Weights of a small GPT-style language model, trained from scratch on English Wikipedia: LayerNorm before each block, attention and MLP in parallel.
Each number is 500 + 50 x the weight over its row's rms, rounded and kept within 0 to 999. Layers, rows and columns count from 0. Numbers have three digits each. The size before them is the row's rms in percent of the matrix's.

# layer 3 MLP down (transposed), 640x160, rms 0.0506, rows 227-313, columns 80-159
081:528553535447470501514416550444453468529532413564436479483479472526574505504483537449566497475474538526500527541509528558491559501491463497528478469433491572385512431414504481497372467614479485494562476527506514460594532546493489479433461495
097:474449528447455525555612540496506178481574536470510500505492524446657519528478516461419538479477576391467514448473523516507481413499512473557505478491549598490516486399579482474435537456518421494445551510443535588458471507541469463540449527
108:528528468510485448509541485497562427565467425435603561487490494416582462550472471536457463474409485517527511515506541478512530429469512570459495495568458436533444450504520510469533443505500558402445392551504514521504465522420529536524586465
099:493552482474473517386488456549524623530462489480577519500496480453471529526407484576543374518513456480562559473461541506473493452515483474544414657502518488423517456426574438522522494536494593525551494501590476522576548569436457506436496485
102:479512529536491361537487501530520577491451541541511423647608479467402429471485481482441475404465525497491483535505456522500520573519482485473527436495486494490480427384467464434614590448548399427532507540514550544503496497495517490473389473
132:406489521569434545529387469444395372510557511474472453528487491444599628469576603532531468485459449479489484406424481503486484503420465519499555500541491479468536500568471431473551539496430423529475492516518543589554512541498452516555480541
130:485454595542491426512443554630463427538433505570515412469491551465593467492457489521491369581564527412460523470522542516374493530499480469470554465541549541523403494464494458501556505464473554526593605499493471523456491442509484466513503490
092:479556514492447539468466507473456567510520578461486463594505503444467417414481487522559523513607485525566516492436502429480458549439521468396550481514487336499422420500603469466446423570563504594438504553540448551488574570483395530435522490
075:542526448430491536488473510471497382570454500503446555477513538583511505544435555549553485461545474523438498367498488455531506502482518477543477447441515475524492451466504504507521505514478476507473533525516526576524552459482471476438525523
086:448419567479508505672523516485461301439494476494479462535483637477693516431513537469491555496504499459493541378504519511432500412512489520529537468498543514466470498481517482498488507503468460511497512510450520591522499544507520466546478476
122:457555408522506543488512450521563402482630524508498564439517381563468476502539409451453491610506513491576582549578468630443494391559521492503552381568528437620531660540460497518415515554465501463474470404498486506473552456492501482562511535
117:520495550577553533441556479501494532537582582476493437470496396451420454437535542563491465539465479516516526549526556402491523610485500486563486502414519507534470587475511465521550574502464534456412495516415474428474468491454558554512569608
092:536480565457550471569378526438435552460495437491484474547486578561532516635522487503569526515510552553449512542466486497472478450548460549453540524478470467374479501505496548512532416524594484506450504477479429397440555464564551449481389520
102:458536520434523604531495494545455302467547605479469498496478528505644467535557473518473495485451513522505480388551503461449441428616464545575515428439471537443414486509572522538511506404536491557485495486527455546531480467433489500602455507
099:561428497507630535521528473497461491467557507446518446590567508465508465462532427473530515479470465572452484489511514519556470488441423512444497507463483616463581569598545483568450522504447362526444481566479444475492403422584483468564430517
097:425505599452515488481395350469586548526468506509488550473473444491575489542467525442518477513600465554406520483412613477585543479508528562365537541582437488477485442485453514499495402518520480551521521519529457476552498467516485477564465371
089:471490495515489432474416531535466596558427442420443566576544493547499405472495526442428535567600458592585501544464454515510528439493483503526543422467486586491464512524506520476482477509454582507566565514418508504470474510476462552425447522
097:503506541496585443527480492475554521511483546558477612467551451498540552473432474512575483454508477536422444546377516481541555486527515521465460538448429542503440449522429449456517433492664579548488511424464474496508596524531414421526482581
105:577525583458572464510458572448482703503496447430492557497479451563326541436402529448533631511486455521491557454482506516501468516511446562483535444527481514485429495505462520443548470461640572496492417576495552468541494478431520507481547519
084:472578433451496508483472403496531629561447472427449462633514472514452490532355542491475517460536523530466540522507493344541486491458520444397443520428554510455531448447521477451579511492575494538510453509521545487475507526451581484565385558
094:520467519468511545490546548485531495478524600513498473492452520513451625498499549487559527481431481533478480508582503479492526456491548416498581467600484456586491487449505585474527490491484458426468413521522488591444472508502443524577524480
079:450484457558539492455447469542562443541513452523560518593499469463558440522509469466420557484469499536538497474551505476523510462482464444537518502462533419458487567376473443441500508595531477527464522484527539565605512480492474588495503531
084:563548495424532525481537504575491681488476522459601511455459501415485480509505474527476402505499477500533534446485513522490562394476466471446420628510484544435580445469591494535599509535433560445482464497538530486591503503563602565506418388
100:461471596507491486624541493494514237407514495516478518498497640531672531466524485487493448505467489571439521388501531568475469433528527492545464426498530467476557502525464522505422517415501454510459496537484516585491532501520476460502459494
105:444525503669442513545419518471544442509532538527424518554380477531539477531473529500450584514528453530529576474516486549502504406518553448581487499505494551541539452436463501449399462563490498516579513503466483475462481538386566435509520513
083:489489533529605525451460479513478423529514546583519521535562574500564576562442424436559456461447461529504550455493473459576538507517485461453521483344452522501458529497381470403535521472611555478545535504546518580544441422551482523504496533
084:552479495517522447517531532503501378555433506547423560448495505455585607531538530453516476528546472589517558508564538447446555553451516430556502484480520551532494504475513441510472465552446422491569507535505525528478393555582516510527598446
090:447397575450522552602509560456487228444485491520488503508501625457712518468479533523481530511496496401515511375551513563479509461506452534555502429478545539500451502511535433491466520458473494497508498535461489574505470524488497511554462480
079:420455526488550410506538476479505529538434487573475464496521492464615510557453538429617482452525445420499544512523436450493488472579467445475533584480597576413565547514521507504501531599540595506485586392555469498548459494510509495483530507
090:456413570481482543644513523471474218450504522486482513495515639474725516447503519504478554474503510447504561406529488557498524433519474502557493462471548579504454474492505466493473511460462473470481512518472527581504487502493477478527479492
081:527519570596455343549554476450476624471459502447450410604475457497526519523473562483487462478537446562414468494459495464451469520492446466445579467554507521400451533522429439457505565437654520606557596508567485538420494544449512491445464524
086:420465519590565459507435493484441437466493448459603432506474484573524481471519505480404510528417492505429567566588566523422504550521529520526470483493500565557512586476497410365591472533506491445543438553512539419582482484528498445510460560
096:588465463534492496463466511619556379390463564515470594535465519583540489496541489558534518610465407469561535555508514589509417493493532573509449439583536551494409526495417505519400483454491437494628479516486476506477501522448528508501525535
093:496540469530500497503495456449448579453553483383544519506528506568506603495404545514528499495554458470443594449436511511573431533487504539438424479498452558547420532456441487400543448548607483522492473498473452498484586426422505535453465461
165:339493407559489591510475504530498535562583505523483559490463482455582495583542549442420482515567583477518576501501571519528504485472579507434483378476517480574533565539499584485400462524391399582533509468547446502544492467526468415565497483
090:489489442489436519527487430437518521584543485488482415387535467548450496511529583505517448470576450494546496545454533417477534545499430514476598485422481494529550506463592475514518553507530628482512494445498482474506425508473515484453609573
097:463408542425482520705519526426487307479506524479503514503485626447648544457484576495455551489496513468477573398506473525390495451530506477545480469495560527445471493508512421465503551473488483519457527543472515565500508518457510480530508527
160:519461496425472566524542476525499384493449500545520590477494431430502498534484552494502466583532527555486510438460485548538465466519472458529425536537486505440566560495507392552512476602594428550512555483563572507578457511508410515515495395
152:535574511534468502405510512493493680502469505519480499562486372523089448513511448482501496524497514487526465556544487538520462555513496491501551476553481476483460515523459559464498442449512493507517461597461508461516482471463516539502487508
163:528491531525561482534565566484519421537455479549556539484553451450557503440478538475481507372492505583452584497447496508479546537529525457525463435522508533426498449404445363485452504448458484532379484460446492478562550585578482506527445453
096:553454411506485535480537417451455634423496568506472593448459443521583474407565427556464555606532502503509492530522475527520552420480527486475444592500531497461565512486452486582523513463536536450491510447446584451559428542397520457425516535
070:573512499494519541490523545487471485524494466585389489515521473545421467529432466457509427503511489538472454518462497538649469508485507569453613426522461455583440495500494462528442532422511567522533500493446491629526569505491512460490437451
073:533490415531436440555493472476477481600422511516460577575523535586585536511353534446567494498502407579474493492423499492463506482539431512524469551452554457521513469591556550500565540601498517575468518559490492456527494607397599573538500510
129:434488473486469525539482522419399402582549531557527477519464477463604485581456567497519577449573496508393470492445599467463478453442450509412491478440536473520386531459462522543570439578527458487518495486535454429494466451546472388538558427
114:452429445522574359541408546393582579472520447547498444522549465535527564476556478482377524516555523494459501602493591486447490553534592441492498398445529478504529557627547532428435548467481512503450523500460624496493447611487464567500447525
111:480509497479547520554486413440512460501535514533548473480424505520484512466588438492517403374351542494587594509499480526562560514500594521440535531537474452496571482562480490417494518469485457490412474485460563551456513400499535489516457519
090:463400556459476546587536553463502218429502501534462495474500589481753512493512533533487542493513517444513503400548488553473500443512471513556500416512535572487449487526489444514464488449520497507480479518474489552467484535499490504511474475
092:582422513479558426499477441522543488561515512516550463551528471503585439486687506515410520478468609475508478459512491436469513505471543454477427448476543540494577453517464519433461644445516402472459545469533624481495478507483515485544460449
087:483538512445513470507506415401506542503480359554510567459514450518462572516417482520582507586554453576484467486423449482519468498480478550434514533510555422538459532492564430461619478505608511570418451517480527453573495551430508580486511592
087:459394558437538564651512509420464268467517516454487524472495599441716516408481566476487533509512474460470556399479485567423556433537465521539497482476546520489470487508559480514485515473452511513464518512471492548523491531443506494510466509
124:436521485559503466455515414563493440574497473539531425375502497487439393538438463572500418498516558498538512519510557367453518557561525489644497438452565584546502457482446455435536587411493570428481532479551457479466475420504522516448489552
082:514473505517574420522520555538458323453546551496481513515502622420697425530563538502566469589397543454508522434563520531538495424488449441507504528512501573471491506483472481559537590520479505444406477587513484605474469522473455557530539483
096:476448555464494519610508500475479254465498482477483503485520624519753552472483535511525554495494493445487519417505528559491500475534466540532467456409552552449446478486538444479470519483487475505462515516461518521509492521472502463499502542
100:474612396495546557486486482489575714515485535490530508404619492454476554486536514537513528494477308499548502538464512417491494401518474482521428561492475452491483448587539483474559489488423578526555387432511477544502498543422567512522420478
101:447492428549458552488516465457481486587533515575553391331497484465486542526550523546476490510414553481640483530538519438483506584480507503337452487494491479473510486486475501566488605582458506497492427464525509510470552466559521525531498425
091:508491518475452513501484392529529434561518516499535599469463491422481511502504507447551496612456469443451618461534542586411522421616484522543382529519485545447649490478492557512515550512492476496545513468527476563510414547515468570462469525
082:518418584430515529654511530511467319487545526439499514480519610458692536399477582457472565470508487449504524440503527548475515463512487508498462455477573464483438489493573468480450497472476474525517521508454508573499480542431506469531465515
100:574536568490396470484516490476478449465485597381575541496459553468529517508561520463464458511516538513497610566574423555595554532455484559504482482470510510395413550508527538482489512445459492583461410521514542511490484511455532490543521560
116:510454431551477508463462549437554472533492471479509563535550464596461490494540423580577450501408513518485585437537482514584562395444557503484521531495482548543491478448468592364548517500547498483488540554496470501503533477465515488502503529
098:406495464423490539502387476455523558499482581503450579463602510513489485570517580490584423521491411513478504480463523501541504417473447565405526547499479540565534489561473496504518586523522581524467442451510455476473474388458515550476438504
099:559446465483535370529474531544481506546435429516509509430363601520558546507458519416515548504550500515576617528502494518471562476451480470506538565502528509533542533546457409416433517457500503486419535511554634488510501494487515551465506505
105:550449587477443465509597529482479494416492495539469469484528513568449462560532477552542519621466505541539526497598520545494444515486532493515567459558506493453483505501500543506385510465492453463499511502517495538426457450548531522438476518
128:340574422582495523575513515556420482489458487491496561497520476646481505636533502493544517496544524598436548619607379502508504501441527573503457470535475509519515503507399508546442558437432446466566440540513453479478553492468501456547531525
083:458426545473519545631467507486483248429523509516411525508501597522723516504475530466490470484504495510499489409491465578445542457524485519543495497424533652519492429438492464508485496492494516510492544475525457568544480526526480465519488496
076:519470385528433515413457484528438473513503485598476464534466567497524398495553439487416476472570545474546519484457485454522455524532477493507465446424488555454483520489539566467424630651461477530545539532524547449594496571476520539529495411
114:454440464400472559496518590551413483545491436446456449597445555470448458561606568436547447465517562459582526469470533472456424472443464449505453422520496537576476462507485534528469457444516414577538522463540452545562473548595523516528439447
137:588489556510517467471528487516470614493495517495476501412453475553236466525483377538523381542476561490535508550495453435498580624511554466440521500447517531512484508433515567533469539468493602429495541439427469507555486496517520481415513540
104:569503552494407466504437467473591508543460547477471513410449447444586479474560568511593483500369468469483525442496525562530527534502402548480514478553471529510472473393483489491408470557554604446475514483489467531541645463492562544579530477
097:471489476514526574542503494508446515515506524618619406542500563377489433488601490476459527459502514446552481519458530455455450579506539502411474536395521464537498468470551505536567531574550543470488550528506402524585496595517553509473495446
102:537498461477492485503530424475561582492524548509551461541526455498413444460384533545502519509550385503467523477435519353439489461431417559393477575482456466476520504446489513451524447533551585550502485525476507539488612532457575518571498434
089:430454459466446558515455477447545697504423505484511514494506401504492494471519460437508534455537464599486476514520475540516604453551471446450497509474547488484539398537464499499503459456526587483512480477487534459552502579450521463556504537
128:427525526491496512470438546501489556506515510627542532475524462499460505580498467447569461558595573520434416477544531565461492538542557456446578425508436497486405533539470495467458429536519421512629458495638446543510419545541401412490576439
084:601481512539496444492539523480581415598441517538474554542480488552577399437533480551521484561502381451490450534456535494522398504503527557559510430500515454453520540508466519447528536508565501450416522468409466451504526577411586528404475526
105:521494583424540509468494456463390516502464509420571666349476527430542522514521483584499454504491462511506484489511446525532514491474375428464499481570498480403520547568553415462471535520508490506541488497461488508617507467486469560436512502
120:459519533558552451511617558506499369458554515489513488484501507560512437433515487496498538465489590378484484509492537521540543418535483492546493405527512489535609509425580507455511429418528483492441523563448554625377526562500426439482514521
100:550411597548507508623559545490582547573548519442520567527468464491488491413504431460482503544395333430500467536493469477597546421472452543480473465460482512438531458521607549526496526530520498494509468515504497434572557476438553491492520522
092:612537568461531557445519519563502541494487468461501535445459432512365485564491538398587577548481491431498488657493588577413413516449511534512534449505558533414533531524462538474546565482467448547537519537523463333536445534548426606470450452
096:444409560465508542618534518477456265481514488471471502514520663463673527419479548460466576493502505464515535401485494523435541472506484494568469499463560518501475478509550475501477532521476482507501527507466528591472500540467507470492453540
144:479500564457443619459511522393544438476444396507521577481486529503542523568570547531546521530512397524532469468461581579483501508541577517554444450578491462563456546415466449448487536474437593452487492472544468582554393534546479538476467531
147:606472567485578465516538557483501384494494527544444577458491445532541479546435496454546469502480515590414547511415516512448579497545496467478438607377498472484425442429561573532427441482555636521518574432512496410579506481539497514502468504
080:495490456489546538483499476502479447550590462559562526520392559447604440559516495501439466464538529336583529455537553487481441495428490526487401523429510457476534551519447504482495512534537599434574584510587498522584517483468516513509486475
089:459369565451506563598528513433491201459521531490501509510508599458700540463487541523460519507507489469490516375516498550445524451519487521550473462491537513495458475517520496483474521473451484494493484513479515582494494527476510516508446482
088:450514506532530496502464549517457345474440478600512524562512482498653485494478414527546497572577512545505525427471477499537439390520435467606499404509503604520510534476497459464452499470478409514526461517508469571408501485579648512572473465
104:425474448577507548485535437425484513545586515497503551447590439462475517449519461544551593513506508496491490537441515441556518480538575423461484488429538537564530521535468516456510490640371537486499483501474435503532502438440513529512574570
093:553462546543512572441539455502556435527564578474550525469474483411497463501461442497405438505493514430611629562612614545430620447514511574506488505537484464511516508482554455517474473517592514556498550529479517552546552435466469485583462565
113:573482658518554439492474538455566441390470510481562569503495528477456500542507566464631603497467540419513513508434523446484352502497542485516505529500461474505555563566515470456595545525554561551474510551526505528488471513458533540492524430
092:459396584446508549634540552426471208432512491498469514501502590487691511494480548511477549516505491445490534398525517522432491466495483490564515461487558584472464497515487453490478534481493484498484510528492477540449469503480533474561505529
# layer 3 MLP up, 640x160, rms 0.0613, rows 228-313, columns 80-159
095:522510613473564557515554487515561440401565496462547524493554544522492492485552499518410512477460545417590500470501514427516465521488487403527498487479556584485457511436589564488467525469553415590503499520419587538368442502493466484541458530
098:485481500515539522521491481540476533402518567555433460555465538537462529492545490496526525462571472516495514513418470559447496550523476431518506518478569529518501601446452422540470548467479418561556614447495532475510565484616492484515405523
108:467479506505478531537526480573561484493494474425538488535484530579572515521605494598547516456505521580491355504531516517553410555487515479423619383495503472508430492475519574564414518500452408446466528514537507513345504482585411456559527460
108:515516527469474614461492493415441503442507440439476553438520501557513492481538531473519520564447446446514494505508456476493483432565522539479457514518482476454510525584495587496363463440484592496415416517533386464484519529529492608501554581
128:451416537578456495531515604467451475476543481437514423491469519472522534386515517499473512521543502418495402434517549449365473466497524464500622453516481456542517469595478441466539512457447582505445561462469514577536474544515462504496443566
129:514475572431569586600486506587530482522400498526538421464510584482520426497550490494473464554460580463512405474555545523496438548516446489488460426446532548475422527473520528553470532476472427498559584502506492514449440481494429477501548495
089:529476497481519480511547526543559475510492399541610524435486499557509554537557440454468516491366511538472484515642519538522552389600476493518457529473543641522556508483440509501513540400458486412512453504462568485485454392482561500584472526
090:515460515515472499483462517520505543460535499515506430512486535500473458441532487440346586503551581435508489521574499508443531556544546553403491537536528541478456517421526548495447513526549518506484486503478482417496480540502550649524478532
079:430471561491507491640538506466468426396471499499519446506515680409602468467479578498433577472505527460483540383473548529421468449534476519482506454497543547491452540487507492538495486493463436509508456503420566638481550524522516468542467451
132:506497472472500500617545537579532513527442448500541505520539516489492575494530608517488502587432531479451376433514476490434433473514365477550547381545611490560490520502492506613539591473524421485552443480432496491487440451451456451520466439
133:475480401400491563537491532504449490391387537524509526421535503532521453548475551709515463577545498524547481502570536547552514528489440436550532459480477578491362528472506422481419547520476441520567500470503517464492490412519451502522552516
095:494492482501447568449576472507539496530551518499525469510492491419511505424440481529397512518535517442488547506528564528484557534461592458531468489491493610601517470526565470459467495464420506550577409544486586532536493528449499555516584548
109:465509552450530561501517517459405426448517559437465475531485570512540534524514526553476523494460476453549439493572504529432393434553463487518482365548490555469441524507566488521483437414512493583564503464420466558469527394510509522538512523
097:447493504427441458460557565463499488485371439555501458427474465579499594535533530514469499471499586473574473488551461490444521485512510461608544458592451436508427496422464455500467510474488594492574497463519561528554592529484500516449582489
092:530495539515542545528480531438410437424567436419485538460493534516511434442508482654475603537464538503583576462530476458495556536463600370539435521500494438452500598553475533403558570443462547511494466504500483532447424607453543502430528598
091:562497509504499536514568483449521505497565533482566489469503529474499533521548392561581470453328538440419485508552494552458503543494454505502395551528567453507504501433542498500541488472564461491446384471543503447549483444497525351532523434
089:433522534547461579436502461517416492496509450518544401567459564479483460515542504480427542596509519434568563492583485512428476494436473463499555463534556513571572527558514569467481575467402462466532449585543494488486375539494577594483532437
107:510471464469432538505549502542463516500461544476548487560544449517491406540565530548454459494430429512594476529506578459532552490419428379460544506489518504444509473513575580568400486468429481486552491518519430452518450503479522456559445471
087:491475503529518513512527532491481447417482511504564559440508475502498460396627467419470520487412501472541471497554458598447447453521473502428531511454391460446516618599543584520498416435509600453466444499532438516473487567549511500480532541
085:477495474502488480500469521514486536513516396525498502524562504510470373509448494504406516465566553470568497546461539464559519511476447584491443500436601570449460510506519415489501516494539549543485556476471539397560531492503490452429491514
077:522496527409442495512524498501466509484547507508449528427511539536516598490486544505599460484533501476481478514477504505443477590526519544456502425542429532540530474600535584569515429395456546468518478498491459418440488462501525444461489497
092:478519497549490481499477508510529441467537436491460512528537520626533548547514475632491517454524622473434398535482562442525475518515573461437550385483491520580460481501424432412434486441568464476448571524498499548451448507520387419539641583
085:466454592444490472618472506477525323413458429479524488511483591488612500494511560450487515458505507570387506434479517535510421431550500490508458415517544509521553516510450549478470482397498486565441466503478549614482569531486461426549473463
090:523507476297558460496575484544497502529494489493573448413590519472532559482523487470569439499474574460426451538479533451509498576467416549418506511463520441463443514563517465476543523493475490530387499485520578480513500478611404513459443481
088:471532515467434502577559464470499481459508364484415480477470506538503464516491575543501547526494547482487519532475499508406489540494557443481447484576553481403527503503607508501473472494463454503454446514493453455451686569466563518468484510
091:458471566537529500491470493475519529492567488423562480563517502514530414449443465517459534468439529449483447463374469492545486501507471521412494501513490418432468478602488489461550548431530561540455508450480393470508537475358524433522455548
073:441446585484530553601510582449509431429494485493509493487520654429576493485467538492456542504503532374535501336563519578496472433504453549489474421480539534494427556526515444542456520454473467506484448535428485631487475528514525503548455507
104:516482440497469473488501448531489479403514567355596455502531529561519543466556485512459514636445552542592426552544535519533431497514447552505591469527406454467507528523499510565484445358426543558524513501473524483387444524512490411457556487
070:471424584502478567619477544443472355423470521483546482471512664456589506464526541518465578452482565438513560429506501540485511454561458504508486454453564551535440498491503473542482510451464458484478532494456549627483512503471480449538470475
083:513493466410486683459466508530529467517525508579562544435516548496530456516543443507489547528441547435607541482564504500559512442500526537555440534388475478621524472511529543503475442558382480433445364512469515453530512454546479479536590481
088:595500504406472529496545527537556548531509509486338560486557471455499510521487534495540506463595501506509426450379450506572509498494460488479527528514557465426472440523506565605449510499528496592467537452430440537415535500469499564489561441
085:404497524460559520524429487433427542627568467487493426456527465402517536482493565484512507430524573491427438405471516410520570477486451463484580568412422487482562518550527510450607527548509585560346533526481489473514466481530474482467462472
095:486473555563461572524535499536534486514478502532463499509489566409521386480458511529389503511485594475508448449531508504433568463462472423436567449504515498555472481593534515561526508480470600506505471488535518660463512508539455482529558590
158:516475509552449466524515533555445491478444429548478469532488491528501481551564568508573521545552517542466395458603508518436372569497474509513550421517532479469483506542467554573491628476503447497470565527460411508461511488461489506536444450
089:499492557573527497470502526611551464485492482448576515670522503424505523496467462460492525558506552467443468524479442527504484473456521557518433526545603509439487459511464464498510498472510343548504489538513495503459587545413480546556419442
075:456441535438483506721517544430475385476485540447544523508466619431592536496489583531432574504459541438483570384500474505413484469577506504506473480485547505431466533528506403466519550465494475534460522560478514594480503481447528478527518542
145:508518494471475606525508537487493478462497482522516521508538489436527479497610627551521515468440521501532475461506520522519418514525451500537516474435534520444446516476551529567410598490500382531535515585500543512445486448538444486485527476
153:498495499503502528489523506482514555447516471508494457548551464491459421506474479497495520536463530458541486518591504597469521538541470436568576445549522602515471486531524549454434581403466447528541401520468498486416446430459478539501514569
146:520448553532473454507503547488458437405488476450445357500496508518530499468507490527510533457512502581427460434495505508462404384582489395473516499537435427460506502551469532454446495495371531441458636513457381538480515614507538543490462518
093:482461504454503421527478508593562497484426449462525414536545566518510540550537539517560494445455527554509462486489517482516492657468448551510542433495516489555428435536578527407404567485523404470507528548498506574476494490560443516549451500
076:468538480473536462514489440466506467473508541431668461525470498441520490469556533490500583460519548511542537484535546499408553474532467370504385548429536534394568516501512502475535467522510466492447525518582465432449419555433476573490536572
112:507509547524592492545490493493452485395544496449548443452501592445561472498571467527522513452489489418451436532565475522473373501595520463512503466523448403463532560504449472569372454407487519463546518445433449501470488464483496404488422440
133:459456437520479574466506567462400455535564444521430420537507508422506421505555507520517591495561575505503409531536524509513485486443503442441633395505540449460470461520469514499576496516515499532521513609455480516464465474536467524521487448
104:522512561482431641453543495596490445538462537458560511462495529488527449518472512545597504504443460497553509471473435530577522448429447524503534537581469524484417473400485426545509485517533488530554428467519398529451555394482498414511547479
113:550481486533467518456486640550495505450504530465394520503533522524540521542455552558491495525626472496477343377515564400394472483488437481570481497448471524521412516447510518468501521524479532511557517443543516502497509534499521503515466544
077:473413544463502591574506551470516476386512493549506471443504596472516459490498523513508537461506529403549509413525513509481466431535461512506490396507564593452429527518491478560433502448548478529487470486470460584458525535484532500520484472
088:456520457510480539522565572479452476408479457467437517408491510529487566469345491456520470524562411478519515533478469568562464521579484535530525535602457464546421561439498466551528336514510574523568503482438346505493553499481503462470543577
084:468491500590508495490488570527474484466509658456472450529459551507506408473600510511372588413461547421531496489545472479488537486466519476477470480558405577513530511542464527521422519464385502507572524604523438472374497456496521458432534469
069:454402549440534565637537511372438395416490507431540488462505576415644517413470611453423586517525539449454521376501447608437525443539482528482509461500536508518474484515553443534477492414493498516439508521433490559489503539432486491552454517
131:499492478490559585537529513527475454498364520580487421471569560459532446510544485628437484566533569492613388457536642501491447532505490462489524385424522557490362482485523482564453520504550421503575560556484488505449485508545409432478594495
105:554476567513532458530501569494418425352497445327424502571466577499583429487574551501470535490539526447500407459575501574491436408523509377508567494509466476466502501537577472526520491417462537521525472529527526568373536472494402515561502496
082:444461518453517564560485552458502495439529424498542471495572523530499544480441484502540547455459538415543513472538554570493509474555460553509460430458583589460387457500560466458480505443483436514467524516492505561495464460451470465531505586
091:536482611521461481521514500530489513408536449490530483518407551501532465504479463506472473454485613459509543436522564481548479543487549424492508455512562615562478474377491458485424482491544407539397613503496574488486576487615436405474529501
091:550503516449492427524510580531573519412557506459445558635533529589500508489457448469533448456591499525355485541511515579492482437604542503633592519535515538538454471450483473442503400401527484472504574435450504461526480550467467460478484559
102:537489468472546434497431561474464406400423480465520396557487547493633494495588555527411557427578516493575450469464462469548513548460446432473486447523494472483445523483513436519505429403472516550501488546440534536454529469471525484590496460
071:527429582409538490669527543493463404466514529397511489489503585442634519451499618524408585455485514459541515441493594551494538501525485470446450429466558459488443509516532476477471485437493456560498533520459504577468462541406523464562473520
107:441486483541592469566501511501522494449504444504422381518454596550519532527428483463508520444473472448372446453499494523421404548587526381529500496582506419561521477483517466501461519540480536417556575556485502514546509443576456427468502431
123:520450563512486634469526523496471453447526501461413540532495502490587490461484470521429556489534505481458423422518504430479468460522547488494451464485516517477450548480578487466530463564511538505483509465498509544517484586447506636473550559
088:541487543586519501530588544544486515517491479492521454581442498432458498455437429518387539450505617457494440476512499506498503576512518424531460424432530500442461486476497510469504361487434415470546522503511560520490451653515437442495508494
107:490506447474462493492546509479453481440510488488515500504626534498530464520518532546578495528449493584501415409540475478507410552496430527502479498472467464421450480504517556477461495469502525418663485562468360525492498479465514449535499499
093:487507429510575486477427517541493466543525544441536518513459472417551561449465480486438502430546492432429456529483526457523518454477493528521453515492462484533503519510475430491613495500536541517496469518462502489542530507440497498568518509
123:480438508488497490424504478513460416512614516490454518466482495432551425385489428592455573469431494485678465463461572486617499410455539485488512487473542571478471533473540457530576377523562573524443537538460545518462481505499508528519494528
083:454401556486516573585480549444489392421480483475462460470521622478560517504482579475482502468498559502515490431482461558467487487526488523491484468418583679515477470453514446533459503456464502524482535512477444593520534573517478452555489477
082:504503593491537490590544517480528548471525502365532529469535545447490586516465566507559542523449451525420409483525538512493457532530502463486531507542519469524497470484434402553584375376595511479431476508493403541434484445446505443474554581
126:448489501533489506469483490409407450466445451556534489468573490481510556470425512518518508575515515594427454511573477546445345598520498511513495516470492434428524520577447529478429497475464535432516538510536483479504538453507473537492603480
144:503436502520539469499462576508510458508533454443462492473513501516511456501499449536507503439439624548547431506534442482427423569541487422459614480463501556455469481507455560455430528476435586510569548452510491614474446526446432558512502593
098:499481412523564538524554525531381452496558492495568487591542525498526517475476421552387568494513571499472486508597476414433454472461563466545541512507506452444494466622594524500561452425477475515513430554456543457438408475477523506509570499
095:472515527458465425536520467476517498474514463434419519450498497600511630488436519486545473530533473547396455525545472501486517444552496464574527497607531545489534540488458499493477471358511435540526486488434543516477471384443463453518565597
092:447494532505477556515488513557514499533402455510428512470480499476517553503612473473400493530443571506603442506647479620488574504571518422519511446574550488532500453570528491601472591445428450453501485468515483530496449473495451467535509563
090:561531589535540462505527501538494479499536524465587479449555504494532500514528537540537504551406510409502448446496485522479474593525522496492461468506464527535389490409521517511393524454508385557484515517487484467535484494597454430480531463
131:532496472521433557457467550533502519551525461511507479561476459530499421542570583456493513486430597484530441439574524510539434517538440472473592467470545475516403462495488531526432510528481429551584555547521491520520460484488443492494516435
114:577523472452454495500551544522493474471444505486447566612637490437473439474497455551470530492550488498553515536528483564485467460515540494586546504512508597558449547440542409576531519452406382510503405483466630471410480486518490469604530560
116:471489518592447480565469555554533496473480478470465341661470584498526536502402549468471513526599579512480508506510530475494513543523490515477509532505552542661505466467373516500528427483504519531484588394521515583453528611478512425542383519
109:454473538516548552552505508439455404428568469479546483483554539476506480412497454499451626474484537409583517445540543500552537492482522422499470499503506543467495554461564514482526431482492507574449524558372519586443432491447443502527527555
122:520488471411460542519565573574518498502423509485582543559491525458487486553519594535425493576495449427535495537491448556456515539432480548588509447554611554518468477436519425530419549389457400556586450552508588404520531494453501466593509521
088:416469534536468431540462456424481402487535519542506492497497546476659503497467460605414476455507492500434530352479417466560521520486498459480485536524433524632499476477536430507500449505522570505435526454454517700450541523443566433489536508
075:483417583484551521605516538472470329441472502426489518513536690417560521448471549510426579491479513453495503403493490488451529496487507496515486484483567515539456496518563443479519553471478486509503515508468571654403542520425467461482458550
156:423486514437474545521502489501522494449515463452537471487510518503514488521556653482502475497491443558477484499505586558424500511494525522567578442513535498593451470463508512557416522352450512536558584577512501548526547555537513437489422490
131:539466570500577457616504517442505357450467486468468494445483494491606467524456501527455471523483601566448571535458544504503532471572512395439461536415517493512430512461469499431397527512438552524525551458514498520517480579487489531519532504
088:529482550490467435554532514526492502392397475491468514414619499552480583487517479532550517519527479606370405504489495462534539526598510499587587495599466540468469460547535504512462438427513440505420384447439436494416534536525445548456507515
070:476385565456508578597484506427479338441508535493526495500515613441567523479479554507445549497495541454473490358506534528485499453520467554489449445492549483476430518545521508499478520461448462518480471477480517624478520537476535501514449489
099:468469488501465532594555556485479483454449488520575535474520528479532451460522441532492538534616528478575479399492510549518451365506437489496482408490493561499501525539585506532489496423491436543551503490486479634365448538418563511589479460
097:504502481470500502579560526531554544438431470510496438571492529567539547515485533528523474472466459471427450518454496538500500545551516523521573464584479490455458457506485410548481520426565498497505558449466522508518501552538503378492445536
099:414482475505492450557508547468458527507355446573517574565537457555488512537595587463518523496485519547447391481497487547569501553532498596462505420480541450477516506595557520592462576533301458474465457483430486453468409492523444550461473442
106:428445399515472515497545509484464501561542514488515451540534523494525492517589534460460467516527472627507490417561545604525546452525504492437547400517482530469452397468468548542434471426390414472603523520523558472547536485566474483544448480
073:457425562457526543656540581410458408413487484463513527492541627460570496495481542468448553518487500422504531395527504513424464458469481474493516415482616581473451549513464461513491531457499452506499490527478479594409485511451554408559490557